Weights of a small GPT-style language model, trained from scratch on English Wikipedia: no biases in attention or MLP, 119M tokens.
Each number is 128 + 32 x the weight over its row's rms, rounded and kept within 0 to 255. Layers, rows and columns count from 0. Numbers have three digits each. The size before them is the row's rms in percent of the matrix's.

# layer 5 MLP down, 128x448, rms 0.106, rows 63-127, columns 224-335
100:116109132122139148105149124196104100172151198083094086121171126113165154154098188162133088226125121078155105147107121196164131050120165176080160164183156119157132127203165154135157124109151133107123116107153134137123083061126085132167084176105123113159139161098090140094119150066103089112110066116113121122153101143143183126110125094159
095:179096106135101154140171146098153138098061133110151135108117163166151053133099103151134077129134140064147126086113173175110069121114149172144089131130128089159170160108190123116108138074157063128080122168146144098115153130053130118159153117155115114141113121141081132190137200164114161105144174154107132106073100150116174096076098051150
096:144092123089140141154162125122117126112086121152102207127086159161083116105153100130094130158140118176164110123152102129145155142064110132127103112126135131066088124129124153118159096132090144123092126148168149145146100139112094142154097105104224075124121167127144122145160199136170118143069141153110102142120056146083082152169095141062
099:151149163145090102119089132150067120116099055145136083177116097102131160144150115119156147095120149129155137170139134123108099154162144177100133113123115090138118147117089135142109139100125128117054099118105079105096172148102161167151119126152128125122115184061131103177141077108128126073109160115083112108144149130076168110118159095092
102:119127157108167132125138137132138117074119104056101157121164164170129133112107123082149155066156108141166144089106142098119186178191146153129099101112145157067137091148096101153109142111147105132107140163104186070076108153135189080079137127153157166140153064129169109045176130162132128117124099177158135119142128127135157073087097176167
094:132169105119186110101133129108166094067067127207107178148134053108067137140142092119128164117162123104122173149105137162138145105233121082148145104078147178093148142104133098126173135140170082130099033151088130139167151120173133118131132149083147158219144103098151101135128151135161142143162087196115173138106162105101119146151060125115
093:119166124157095111106138123102079132088172140117149137165122137090137120165107118192138092128162138104102108069126115106112068145162093165108146159152195170129131121118134134085160160097131110121092166159112168072122142052117117193168097126156151178112146136112087106090113174107122104156124112074161124127184134152107128136096130160085
102:125113135130156122160105117123147116173154118120138134143098108143069198165120149165136134133148090154085155095071060132073174130158236137111078118199092107144142066097084158175155113142106120130155148109080126115175202100124101096094095139096156079163115073103091092167086125156116118165103079163129125082082117114147121145152054068171
095:122158109197165139129100087095127160211117097088132092131072115157115156209086170160119157133133179154158100069098154040035130122165121166110152107105125175105129157153100168110116167129096155138155095119115193098082098157131130102130094128161140111135150118111113126120144111130185130170172113135208092139103147161134070142130095119129
099:166139111150058115165096152170157119056178097134108090146179126146115097130144140123109131062134076135107139089106171185127163148062121136118177191095074083109180100163112174136152112128133172181115155173116135181181118144116117081127155148117149099124140204147140125146142161160191135153130167169140178153103079131105146108099145153148
093:088127097090144155178067174139104148081149135141150155129159157190122123204201160154150109124102132120117064147153101135162119074153092088141153041137136129088140156095088164096125141096147144125126116145103165166079162164174088117141129114164063123031147126134117055178125114133166129132119116139127147133113142169234165101108113089140
091:125186127128154047107147190119181145151144146119145088064096160111114111123138109153059096096124143152115076151135170150138131124131099101094118079160103103229052181160130164072121106140066096161108130097125155133162080108152063121133159148103168121086166117178132108097110120151129107109106109113145129186129102143103119124108129170161
099:211082145116082107154111111154102134143161089081169154149105138134125180115097091117101089164118117102146081052125138102104113141147116114148088115146132108162085143110114124154027146165108087087160122141160122087083143192129170101139117200090121096140138151101093143164101142115132101163111159110151092138170148150091121103187174099248
097:107127144123157145134121074092123153111169163131152130172037120130111157165153139201159093135152166133164121148118142166145119107174168156142147176099093131141089131125175079194056091113155114072111129154168134144108118117109140123132109152169097125151103142126129112151165122075072125079126113126124157117114160100157120104096132142090
097:118147099163165093136176024126144148155135123112125142096129130132152174161146088138066195112167150143127138157098130111066066127111102163145203204165123156179051182111103153119124142140180137117144109147172121072102153135105107146150133167102157100127154120155083090110126149133157091143122167072148128142159116127194089142123130146106
103:116105166151200220143137151133132118135150146122094119119107140119133108085101125090075180066182114106158100082054103071088146110210119109129100119114163187107112116176080146069151131141116173168104155063123116127064151132146136112150200132134141105144147154167104129101123161132146123142143092105121179091149084161168145101193174195152
104:116106120128118182137125122133111085119147169172147119159081058110118110113175107104125131151158176175201104094078129095106078196134025135141138108119182153145115191134084128140111207162120139132171128073122178137142139101180157151070166153146132149133157097089107085110118126137154090084122181155099129090132102102165137125142174146113
094:179147160138066098190077112101109177066114091168126125113156131087130126190127102149145121089128125147140106125087123167186153112100065118122105108098130134174099144116087189102186113114124212150189158101156104161168096101120095166130071155146145142168116119093085174120132173136130218088095178088132099124143122115120141100200132124142
094:120026185123160110177115099111125188107157141052168133100071184100142156156151157111129177150091096140143184084162109154102127103152147178101182141113204158142089153108105156138075102103128128219135138144075100118148163124160131166117146138120101165132082165143135137127158132130089088143150095131130196170117103097124156100162150171130
110:073110134107136121081115131129102086168140110191102161166147160197194062104106102097170119130200097138130141110141104091113124172133145161174109068111166160147130132149058097131182136106107112109161193154171141124119123116112123152109093112138127152125150130102087148135130091131175093115123165097068176132095144160120090065120117168147
099:156159066189231100107158104133136119168152125134084163134100199134124120092156107097093203123097114157093144195060157158106155094083189121102113147144100180060162174102208121128134132146141159108097102119153121150109080100122189075144124096097141118100130088085133081162143083139170155105126170079113161130120119186140112055090166085126
095:090192103034141132083091086161078118112103048105190139181102153136148147159145122112106132172172104178227125139140133053105105124128110143123147140023108125125168152115044152151145172152134072179160156150151129129144191147124170139166157169110102141145107179113064160115120101146122190117160118108132122141203076155169115140139096112084
100:164115123110100102171110131106185160126139150142131135146105190129100093186098183146131166106105099097082148121150170086140114097146152138172122064083096076122122153115136186126140141112064125157197136160194103176100170114090123144140115167126113147092130201090123074125150098129172146137142094115127180143119139130075125149100136177127
097:135125116143087077106133112132131083142120161109093088093088121141134158141140145129169162131130087124149110097136078103124203129170165179108081098108133130192093082108086137163077116137118173145106146139065130086122098134153092120160102129168144112094158141120158134080089098116053145067137132104138162095132163109153111154169173079079
097:113124134135152076166249100118116098110212137109146071122107121109154077132124184151099098173129135155177110102131172114101159133167171148155146183121086149131159131144065118137151126064112100179112119153071141137125175160103123089097142099127135080193092122151181070093151112163089091166113145123112142169097037120121096098116126085097
094:099168066109066097096145143145170164098118147126098098121129082165053119141158127187087105076047137107174140112133096118099125084103134084186078109187118077165103113165177136094130172134111074176194136094137168072148130115122116108109131137107120123080088091163082116060101089036148132165115083190149099105114176155100083139164151165115
105:132053116128143094117106130119070094135138089147083156181133078152162107120107038120186119129248119174132161089112086101143130089125132154097145113117136093144132119150086024168129086140097168127108127114094177104126124114159130117145098141138137169151111106064102101113137113117090120143131109051124139112117083148096156085158094135136
096:078105008171117125135152104141108143134150131118077129137100091144149105103155154126144117095150158141123078149057165131124144136103125180148090164136187149125141143118087145144079104157167175127132150132090146085075129092137151070158125080100090172119099109096110191100135103184110104104086079174168167171076119101092116169138121184142
097:138095130124135116080082102168122094122154148148197166157122147173132116131192164153110144102121089078123085137143126210136112140103133096099113119066103159120111163173124153097153148162140196152090124126116173139109078143111170172134120101139183094136112172116067098139103140117147154169095125132109155070186132121081098175171132122171
094:109080137121117078125123173097125144170128099190163095187183150157150117195084090105090122119052123131097183088148145119153116150147083171119124132096137141162168153112139119134140111194158161128127115144100147128077128155147106155095194073061129064133116090116080124141127106140084108093140185085081136115070134166105125175057181132114
095:141142106101109134143198115108129084162122131085122120164156125145082155123121190152110159135149160149146125080113159129137130081098135070116127151155076145174093104102169104195138118135132153181133163154089143178173083140150090170144136156077151121136156099093139147127138113174116090147153101155186183133123147190094116150154121139179
094:123125101081167097148074177137085146132125113097064149075149177140071142139104083128152119102145143081108091126101158116123161168133089109137114080117151130149186079147115180117129074136140105117089177078094087147165100135153172074181130148157200124144110155099186189115173039062144135123130176142146135093117167128164159107143154172133
093:164121094165169147110068137131119128106156129113192118087170089125138158113084110156074175150101140096179123131155135169115159110145141124132069040090120157120117150157123149122083084117175163124146122093005160124149121112109173146110119119114162133074129143096121128154085108164138125137118134125112186140131089155108175175125201147137
099:074103124148113099142089133121081086116124159153096077104144113091182101148104126117083153083101090143162156135095156118068179160173120138153110118108174105171078150083159150101129126164186186111120120115098096075128158159157101155115095119138107131123104120181116142117172094074163125173074170100130099119064151171163106158127139135130
091:154086091072104175122081084153126119186112122143140146103164142148083078133103191164134102142147088138121135150185181150138122138108133165092166144077167125241127104151120088094116137121147116183147124160096147137164151125103176166125149155142152158137034138089136137132065139120115072109146109130086164086119131128089090135147157133173
103:114129144171130086141063144125154140154129069123188096114130050101089131198098142101073108081065151096074090135077190111113131127086187145085135120113097109091168164107134153104162127109048078088153185173145131124118117121164161082129152150069119129072149085168098116124117149125121061067147120173135117149157079138064134111111174081089
104:100123158115075129089106112071127135166117127173147096139152140105098124116172106166135131133103120120088131181095107175141114141063093071199177096054148141120143088143127121199125135049012101123104141159088127104172112107109115193070120147120115157148089110121210166127168169145107078091140144103111121147090148171117168135127137169128
096:161090091142137159135154148162143117156171139144121093124064109128197159125141133169100112136107145114154164112110132093122151087118065143087100145095158040140118112175093187088090135104135121117099149109161137120178144078034131215136144162123169162090120105113157102084106160161200067126180135127152147089179079173160091160123104129161
106:125147125129111111103156196104152130149134147177117070117136190090086077090058110148136115127112128076087130159096122177137088147119117096228199134119085138099102150122184096159153167120118185039155121163111128132102053065170088103145173069137089112109116100146214170119073150143112166085169182159144138106117135164150131150172092144070
094:156111167097121168142072143154102164124106159114117159106120115073137158149069173089108143119083101111148166098191156136100054127134122097140178157134133196179116152182099055138111130147160149073144049111133087112140115140086122170161147091107133135055091086145162114128144113096142096149224115152133102127147157144121174162153142050119
092:139149138123094094167207167107145158067126102132182131128086132182139097119148129159186117112151125137097154178152163112154117156087131106128155184048154147108144164146067131114104125139183123186136190134127163083156175099114165112133164150147104147118111078132089131104148196110195124137110142119113083125151148117138083151069137111123
100:098120203172139154125135114130165070099111124133119167153115150174102181104149168106116157058169126109193113161121117096198122096141203152128114149132103079132154145144127157139151095121089149124135147125105091169128153095085156121128099132115204122174193142150150146104129169086133131105153132125186075110083088143108154117169120144158
095:126180169129160125075104140141129093169095088122106143106149130155142133151126105111110150108112129119136114116148072179082113085109166132153146218090144082093080148083204121080131172138102090103149129076193129129102103138148172116061181145121094073162134122157125172085085142140127100139137100133064069155148155118100084149156140154119
094:138116189168132121123145160109160128147050123098157084113118179163114113124128145154153125187184156109203170134167157135095164144113095112152139082153111077080118130134150166122138177146179146094137138133131172157093128141137080114147102078134137146114130137118109130111122174146086111078129118135140183072140102114143132090137167048137
094:094122146108098074238132183113072135172102192125112137154083118178147123148143099090146150128144156143095116147126121160071110155100137174101164137158135106100177142137171094130161140126145126133157129109171121168122071121086143109147115094113109120126092167105149159099110166125114127153160157140118137158150147110100150093112196141155
092:131063121140127106169090105116177140188095168130081123071102087188111116159098123097150109027112154129194152154152106059149132050107119159163128117090122210099154143131146117158135139115069144089158130108101116131103149126155181100120142178177142135098154149116093132154091129093107168102131150100115121160140169137109111172173079125154
096:142191164145152115081077090107159103099116150091155181110066080159157125100172215163184117109182139108143114148083158096130105103170110118104120127068106149162136112117166161158148124128121070142147126146086136118130103153114112181134150153141172147123059147062095124174116110094182169163101148120103176112060122120085140141139108151116
095:138142112180141140199139145154082197064121152127116118131129094133140120131162143108136110111047155125124123093086169117134105063147087150167142149145159145101079146133129139129151133170188120094137103133138108089115142159071145181111073147106160193123127165182088120178127097142134125098088100082088137079146174201144162102108155106144
093:201146089168147153158146144149132141133088110185123121151154065096104163184097100164125120161100098151095141109100127171081171125142113099160129111137143144134132162090091200088149112128086173148105152147125162115054121116167108229107104115125087070133142151055075152108175128097161170088080223167083176118100086122104132113148059122099
095:196084161119083094069099112164168114148112125157100124143162096173089154146109129070137137135185120106090155153134140148150128081122163145153075100157123098088099138121120114108132173110174113128136122158155134153111130105150204166122091100087109113097138111197063120128167103184136175111103136125185141114136182098173090128103167163155
097:173109157118108115167095096117111121165115086155095161130121136119061155143118147162075042089089134132115166098173108143115147161147132132162088117157122149128093083122116131125091136135120105143088157150101138133174142154149112151121130111140063168139109133127143084145136157118083120098172169165135182080119173097114112081193131150098
099:096124096158109133176088153122158147144155140127201225107133124131146189126157164162097107133096097152175094136188081160120128100091149126191128143170104146174088165169144090102151150136098125096113147179153161152157131091125127127148101185068102061103121098111120075142114157173203127089147154159092175154169073070162165110116081156104
097:135134137081117109173137151154150134163136120104131139190063115137144114100181101164127136089095133126168145110093178143099147143130138105116125152117161092144135142184086079092093087129054131137199126092103111165185175130030166095135152194185164115111159098123145121117135098140130125091108139127153136070155071137155148127155113161120
098:118134096125146127116100114089026117170119196134122118127097151045155130130106173115104091073143144151124117151207099204131130129134140119138121126116136167170100137121116141104135143126151159099081144138125075085155071145166116140148147138120081101176112108148123099133132133066107147119165116190129146077128178161121090127066017051157
100:149133160073139148145120084107114142144141165132149168148128089088089148106095114054172117071110121099061105149147073084111147140105133137188133084170127172082143147121172088101074088121109102058093137171131152114141057130122136110171066179141130116127123087105117153113097147150138145114104120124112099102171083102124097111099096123175
099:086133103064116149097212136168150131055144143195145127141086167084078099155134080133111081118139127151101141071114160183154062144138123112112111158101171136164127177107137118147162108111111104157133151072100141155136133151168121124135205068116165060145122187145101095105067145086138115158146113097110139079101088106142107127122105094096
108:140136123141175191103146127184121117108137111118137153076102146139142138168075098126041059116106119175177167114055039070091145129117178106066154124168144141101124151143124147103128089155156099119077109135119177098147079133065101100136094122140099133183111091149130162155120117173106143160112112184122123113106100117106149117115173069132
103:093173148085106138098146135095136120145199168106104177116135117178077155111165081151131135110178098127119188083140168177117126136123149076140086087117163131114133182185127123176088104143106151158107172081087146101135147100126205118165123110122101081152161133102108119127095152140109148148112125140189154129158085124149130177118163105100
092:138132056168100122170103156104076101169156117100110111091153107094089121117119125147115134159144121088113091102134133121137123091154064101192169144116132120074102078105127111195149155165126135105114177148149090133115181100154162119079159138178085112096172140119132125142082071056172203135106073126143116103122181177094128128130096122132
092:151138148094146071184143103134168137146184087137142080152089118142132152165135055146171158075067127167092127155130144126089168176122163129189119122081132146077125100136142100117103102144083155156101139181080098101074120087033128158080087103135113107162176104121146103131156147086089138085155124118089134159155140099179171096067138147063
104:071103205115130118142130176129125097139197081168112129158096102154221086140117140116110132145125092147185100172103158110136179126118179120167144140155182128117144083134139117207109180138099166143145130123097139152196143111129114169121190171129093083156090108188197171155176131137110176172156114092133156113126175163108148155102131165110
099:185136142121127120122161156199075130096100152151130181133173164162108198076076188138159144255205069094143139150146118106122135120125095090104116122111162142156124157132091180147102212116163157109142160102184140101116100164147110139125122134131158164090129145095129089125154171187152144118134114130085129129144177216138081156144147121073
127:111163117129072133162197074088153186187096126134122190188134143161165124121108078091115116159139212111024165110129178158114122137111118128140132155096112083078095169152137088140170098108092127144137099139140135183123133118123163153142162123143107172066139086129124115113127161169128115110147122100131134121128156133126090088149148173136
106:127098098118127086136147160105163113162107190106064133084130080096127141142163118173159114154089164124103121116114135102092100123178104191152143167080067044060159151070166108135095139046105089144098150148089095120124145092171139158136157120080053141054135147103132136070106149174090121098150121114137105162148138146116165114127204136136
102:062106163107123152132212127101160144130142149161138072131159129153140075125148137049107114119109093167088181087115118192169118116049114134147143092100116057098154194144174086126141158118090125119134125074107150158117131155155137132178150040118148113126104112190108116145133134129083148185092147094128116175148075156027159125117169132147